Weights of a small transformer language model: RMSNorm before each block, 4468 steps.
Each number is 500 + 40 x the weight over its row's rms, rounded and kept within 0 to 999. Layers, rows and columns count from 0. Numbers have three digits each. The size before them is the row's rms in percent of the matrix's.

# up: layer 5 MLP up, 320x192, rms 0.0622, rows 141-151, columns 0-191
# down: layer 5 MLP down (transposed), 320x192, rms 0.0597, rows 141-151, columns 0-191
# gate: layer 5 MLP gate, 320x192, rms 0.067, rows 142-152, columns 0-191
up141 092:495564547470468515454540522492480441478510456467511443586521506409433465462457507518454528544503476573440531534512547458450515525462475538395516551457469501526529526531504507422504510546542457539442513504463542527518548509568523563496541485510491508527539563382504566547455509515486482545422504474461500547544517519475515494506480469523487532491453560479520443581397474503535501497428522546426596486472469559512489471475495520468487546529560553547480455523529454482471504435491483420481524532464511511557471446481556454509501469457479480478499453461529494454443489526477527576
down141 093:508538468507457528522491528521527456486525522465417452534532544520502529508487512511473423535576528479484506522546537519524452413476483494537465533569503457441519545397480499507442487519494501460507476497480463510531558504545496479495554536464509439506503526518466522449573438488519529468507511478443427504456436424553585549501453520503569491500458564436487539490542551530478412505519510529485505513513582478537453538522462498453429481531532473463440449484504487559474551547568449458502402523516486530480523542467526508504482548602529428525504483576496508538514531598472423460
gate142 112:451436589527469524451485456525494494520515483536507550532521510464406494462419477523527423509529560443474499517535540487493507462450494468432502557511475500433488520523398509506424460508479532461488448559454426482513544490559510534453424511480477516508380462535541457527552459577511459471476468509531541576483463436463535465504572522537515517528474588559487474537533494464560552486514555583440503487495515490505524482464495478469522537483480520497567486479520487560507465447442541534564521529501512468448516536477502545482538531505503431457523525580457469558447514491555546510
up142 106:535486556453497543484549527534450500455520480515507418520527520568488471468517431571480419486471494532504506485510539513459500501521443458399512447481507449468543462548491511536420451573410471467505484526440512468398567552512561503520523483546460536510448493504500455429514473535509398469571575497510426528485498481492473524495511440508523447489460456513469552568475444470486479459469525512521532460502508525482497541469509394495557575529538499566504514498570463493478480474537559486513589457434566470504516541470496465437503518483478487464493426528516500476444476548475529534
down142 107:419527559486488557522526478504471524515526519436469456503453521519527455559507514494418516473478507528528539546551514482515550536519497526528512452502531421469523381458413495507494482510502520511485391470532465500474534434496470429465495522555550571542492509543469494500524476471541476483547478524456485528502535523457521447527529576475474506524423476534451505552498469534504554500463444512448496476464544458569548525555503481495515590482486564487443484548505514460468481499579535512600539474539460474477516494446450451538522509544457487494465411540423579511456519504551543397
gate143 097:490425557494451480469518518506518481577392507501503559516522466453491514496478458546577519522462527485516508479512474502453471533537490605539450509487492548538521483480509580487528410506494472497485427480506387483446491481553484484538458565479522480569452505421466534420497488436520529478485467470514485499490457530465482557502480503505463503492506627549516554523544388466563559427536515544518435512491500497446546480497457486524484499459511577472527477510534542498429453458482481538451492541521536472561504471465468513561589488514458481512532535546493541490518556499538470431
up143 101:402475496553492522551526470555557472523476483510489574505479503475540414558562511436502594490579453451546506517450426552479549465495490506515504533534551421437489470502457512542506521510575529490526541482446505461539531532491465445544522517486528506553483487484453489558530495500465474495407412534488530499491496524436487452477452529498509502488597506457550473481489611465470520491534484472436466540499578467588449538456559555512540499520502488471532527492480499493501503605453563493535474478443467515486528494487500427476475448473502456501525515523556555583534507507560522500
down143 103:536526501576469500500551492469493555439509550503628458457494479534530561434447562524525459573469471517476440470482559468473525462491537539549538544431514499535453583487502512575448529547454482531508532538506445571481497541476506499513504484539543459515539501540499507431481493522543468459491512454461435444539472476542456419492487476538500524486550599508501480486563549517451503544464497467562475556544537539476466528554479440461478510403550424515461496539487455522516509497519529527414446519533515514495419470467524541492483476477546453518493468476431488518605533522466480498
gate144 084:510542547492390510541486436498507510510417519492466547500527517394554555494481552493446480437452510530481556488565485518459477438521509469527518537546457508445543521505509480482536575472509554539513564487470530509561456500497487509502518495543542530517510422509547569477492536540495439480612461487467499494522533450513483514494509458545523515556524550508440503523523522460479611608569526513562560469484493512441513444536459480513468482517546517505509524514442556510466506515456492472506461518458527584476512520475441605549502543499477470520552559483495411501517576557465481460
up144 084:550520462467483549477506510445476531488462501527403484516570550444565536533479544448417424457467462569512543478509530476462473460504516444461513546488473554463496466480510473452527536517523528510436528531474532485488440484516461482512514503512514497554483415546518502493545518535500461417532478452488532513569526512484535483458536494528486506440483566547467490476501492488424524590505555497590598448492463505465450530522477420490552481456555491489536475516419558525501554485475462491420506560480485540463521512525470565478416480493398511525523512440496453550541562560462540453
down144 085:583447461539576490447549550540433560483519499511514465544577461509510454435503453499442527522514487491485527498430546560433527500535504536492454510523504438481532482501477484483504462538548417481481473504549513442396480498523497542470553513495513469564433473514470430521469470523510505468507480515556500538544518561479535480558514489508448456473471459467503524464469430538518477417535515493450483501541510517504494485552475458450578486519473493370478488487437491490563538518469469488549534498400468426524510514542543438476473462533368565504474510472548529489546490475543497549
gate145 098:412506519506551439527525504425541550528548551441516532521510517545463518512459458505496507532481522519488460464528412541533479463437579524471524511474406486517475530496578514421524544470472516490554543502420478536525388505491508466515491542505520575542490513556505522535526496489440540412498447500512448462451510514580505470504473456535477534510533417487514434552436483513492516512452498480476468521397529535435481479508505515478445450550478557462444520402495499456449501500543473490483444440559470530508543564489509455466480477535465596512528471518530527465479461438511508452
up145 100:495472518550567513490545538512474443515480545479512501467479440541462499507484464565468472558496495483485455518549444532428527531529515496472534492489510542459510453410537478492544485442506548501527578550386507604511572521542526494475522444528414476509504565529481506478519511540460525520460508485522470471508511453515487530457503514495436424508423565499571505474490546511490509497381474559502507529536536604556496568423466505503544520579459467468547466446455466452484538452485434446531558488491552485507554492536455532522536560539546537495517504484433503527487516518569536466
down145 102:427498472533435435460527505488536535477590530489482543535497475496480519497530549498518475441555498522491527502431509514582546516419484513491513473475419514469480510482511510482528557486463501520458509490474589437475508456482490502486463615530479556487427428546440546519438533482499526475510511543495438520437501506491542419527493458524488483528496440551485469545512421468557492501445535503523515504444518502436471438469536502429498438467529521445421450408497566537441453493487538531498481444522482503440521524540484468461455498564489571523486460500553524414548453448523546564
gate146 099:426496520518499537531522425497478455511479467433540456514522554504525560516439528524530479451534552452487551480489476535482452503491488547515518469462517502573480574518538479554519458474483510497510484492526494537517504533522485488442487442465469397487384536461469439536482557522491531429546450476534495520476512553496421567544451445511491488523457531479537531496615490501570507521459473458496425470537459504491529471472533488515571461572515540600521506525463582480512465561418489512570471488496495475494541418573480522523536496489514481497586497500513445520536568469589465499
up146 101:457489475463500549507464482489441466468474518395512496474483573501547554557496460483447473490497419535567477538483542568448558432493534550488507441524517554513507515514543488524519454518476437505456521469490552502458464540464523438471514521418474379627483532496563433478520537519467502525473425519468504579450473595509455489554507466489554582492524515478590557476521478548515471514508474415486470480528474500525423495539570509482493441515513533547476465529522519505442477470477487504501457474561466450455505463562453465467532488540485479523511529462501520506568476466481523469
down146 103:547540494439525601544475491503524555510477543472564486535377457574567480502496514431476528562464409520566455488461536505452623428454523547538504480506530500484405536513481521529537459514477492539517512466487414425487487433506522483537518509549459508604551460532421461507561490575492491512481468554459465497514475535528510453566516542454515490499497519481529436564492536519558546457459491506529538472466496539463505470466503484475548497533445598403518433464489449505524511485489452485433487459511486509500506536508499474455509502479481537519524542473493492488511475474518478498
gate147 102:496489529543514515509551488492591511475482428535523448498542482529439521461493410465552494480543548528486551513491556477556482552543438532507467467506524484450506518510493545608548522459454462454505451477514542506536470511490526494498472531515523497458484482418482503509521526422531464479545475523506522532542448496411489485450484494507515502531536440517434501564614452452517512414602583477551477492459525514601459466464466488530447525531517502507517580460479598517479515488456577512559517489457529499530505456485559494525513536447531541570490557443570465484468486460456512485
up147 108:488517441532487504494530507493417485467532490529516476476412462516530484477577508565509526501482540565510505496549508520454481550454470468568601468457480439550536503494480515485569544516508579506532490489514476512513467516538514501473593444540516547448564534538507556510495569484544552437544486504436450513482507465480406478502505544483465516496522464520509542490505470570454532522421488467556497519443510543421571493522491469473472468472496449488486442573461383477477495481597392512505457505476524440495526457440446479504558472488512560484490428532484547500516557504534487558
down147 106:585465476509489456518550510518471471503509411546514430429589440472430524491510475464520558471541524498461481554505520522512485540488385509505472466507489491442475501498506589519533508512442461484502485493447495531500461526466512522534483489515464475548499490417484566505542526511524541496576482504543474534558428483478535482504477487491461504542467536524485502576534437488487521573496550481509487465488559498551563456563545497573440464453534474550515558440446550443404458529404499507553496490489536440563530526526500552485573512391549507541484496488533445445540484525479477526
gate148 097:514522480419487542525434520486517466514516603510506563477483463505522480514554548450520521524433508517492476521555535476488526510506525462491508512531567467476477462507456511504501458482505459515438511516533503446504492511532491523483491478553544531565512483556512469543524474531533493465521452535502489513533509457555488503572500467475543522510463407505399486458386559541524550551563432506510617452511453465512492562405476520530507585479512550506489563548511386462451555529500561532557469550477432471451421525514420444484482539520461510542536522453565526469502530498518502458
up148 097:477538476517550454441510476502601458484516457510505410509482513467529545475465439522507489463522501494583570444439453524590537487496427599510531467541505510480477540542557567550527528497512472590491506465518553508482531462554523531466532575512468487534441509499552508420536471562464531479420479506428546438449494534500554525517498524510469449472496566448490466550504433488540514429488499509471441566536549477426520502456476529492504488516458530519482542467492520466601480472534533578502489489511530405542515467520511547509402502487469442493505493450490489470522514529544523481
down148 095:518478527525443535474484487416422520508504533479521564501417483460473502466547540483518519582484519497474442506572537578475470504497582422539469514423506502473403535503485455472472461493459478445491455471462502533506495510441427456523481392519541544470602488520415441488533417480535515520509525468519538535515549507536418463516523546509491463533470476451489485425527501483497550506511487478444514528482455519510538565490490421502500589493520498398558518521526447531484455526515528466519530557482493504447474519498523475527515495557508517552420499488588489467522555479530482438
gate149 100:538532501447538445579586482485469501492519444514529553498489515492409495410496516510488525480458448516461498504450537499448456527481491509533479473477591524502446389504498542482509503417507502432485506427492507486504498498464507430477525485482510511504476508421478491527480464471528516490595536503477521483429507536438478501409555491482459503463484468478480491485450567499488506526574525479579572495565507513508497465471534541530440485581565488550487561456451505535437562489493532543478506532501435490539471515418460514544488436440432533478521492448587554564464496447578512499
up149 104:504495470562483574459553496593470451452480552510542432520522442561493498481473471597491460487583522539502538492513514537502441475449532516424495479485438478517470474445539464517515521522519578500543507445545477554475445538481483553471538481516519478401494492481508554563517493503517463510502469486549397487519493557477512474556437501554459544500548534507519432501527469478476533541497537506490458484400547532422557490506505509460508534479498473431543462539481562503462501521495417520564512549521578455467567450524496437475492483464478545418460458433478475502472504583472540497
down149 105:495496504489492469547543460441511485495492486423653494460569484532378540516522454450485510472517564493549457522506511479491415540522482480478578533467543500507468473506514524394523442486474464490448513468487550578563481476509476501554544463525509456533472485544443527544518559495514524462556479501543540469499496538531495544414514446512460461496496517482500539434528513498481538527572521479507495523589515444499526497474514456513469504538516466571593621507474499497465513490453512494469475502547477457517463455546496468534592484471490514560482421475537496523522538480590465500
gate150 101:498519549469493475495532484537455519553500488431529447467584519560579500531511513540505495481476517547478504533476535508421615546487427542476395485495532442558531496496508492460553511453472487534452444460528404545406508487544483456476464476433521527503456548474552437441511491499513493500551530541503473525457495523498428534475497474531503454591492544501578539523479433447526531567449506490500451467494553517529544451560526490516472448501466497455494524554474511492583465516544487475410471598501542548499504502485566514525560513457525476467540460506483535462496555451455460502
up150 097:470550499484544500511553520530506541525531494486486510457569483530473522524561485496516475502422529545441458558453525483433517525462473492502426535551503464475526506517505374497422495435472495535524430483491455490399528536567483449488467417420456555493451491487497500475520468564582585484499486511497454533524485452547521529472443529545492417538505476532505552506428477483535479501483499476455522467537529437429496512565509500465521415471467480479496463520540539487580512523488473480449458563500533455442539495537560565488472513482447523485551519431483465551505609504482483454
down150 098:486530463568548509490491532449524538502535532546427555467497385550462523524537498519461420552497564550459466491553496577516549497485513400432501516536501481477473493573471406537490472531509524550487530561456522476488484515490450531519425501555492547504495484465461492532467507532445507483437478544563542518532526460464563495518451474506497514524539457496442496432507536505472524457373538565449476501525486534567406511480455452540460510444508490467500521524512449508501543465486539486494456488468480481384475478550445467486465500604524521520522500493543462505473515547487516433
gate151 102:556526524414455559495458453439492477465460507472503513534495447478503490486562605490500535477360505483476500523552531490521477524463586471483558551442486493491539479482404443469466467537472458493510476529558465568547534536459463533493516502516511537536539457569431474424546467503466491433503493494582552549511459448547513456469463515567486449463479524485463500413495485472463532515518491447473502536509497518530465528455564547520558470445532452468554533548472481508488464482480536519491444538419496509502382516490507480442503547519527494492475512532485518515473522524479573589
up151 106:514562534414543483486449463533545476488544478490530536507410495494499481475471534516512464466430363497464518428504471476482520539469523471498566581487464526443486560479531469477527463490481446503581475566488567498566475464478536551451529456500475594476611481514575480490523473527482551456505527497522514496436455460511478517499543468457507477468451513513508446492533408549542458467491548505387505514503486511443513534462517510513551482511542505483531509494478549426527396501487450538528492451451475564462523496530512548436490528489516467527502436445493525539434485543454516519
down151 105:558545534483515541481422574489450520491493479479510480470521451468483493516495557511493510465521517502483493501457513561499478489496557432526484512479481461497543530558529534449519480465480497457531473534548480594552497594457548508523458491506595564506496494522485549392451442479573455500461540561566512455535434491518539459480434549542430467490497466581506483408562467490518524479461587498469475528502525516475526443505557484450510528533482420390514519524516476507532439468471485500500499513488569435465499489554588505557441481522439503511463525499483525462566572489504565491
gate152 096:473529502475470504503491525421517451479505480551495530495537495515474548512488533514469474494531482462505537482480534551481416494494464548482511464477522545575490530544574579542450536486572493516499529518455604504527527441582503503419454543508515537474504492506440462522524458536469517601468502487580531469507531580567524574507476472496508500496525475482454479498527421457496533509443471535483494519388512561497457538495432488542518553539522540569501501449494400487564492419473443574529513510537502428476502486455509551561447475492452492559474586507467463498559515444457542510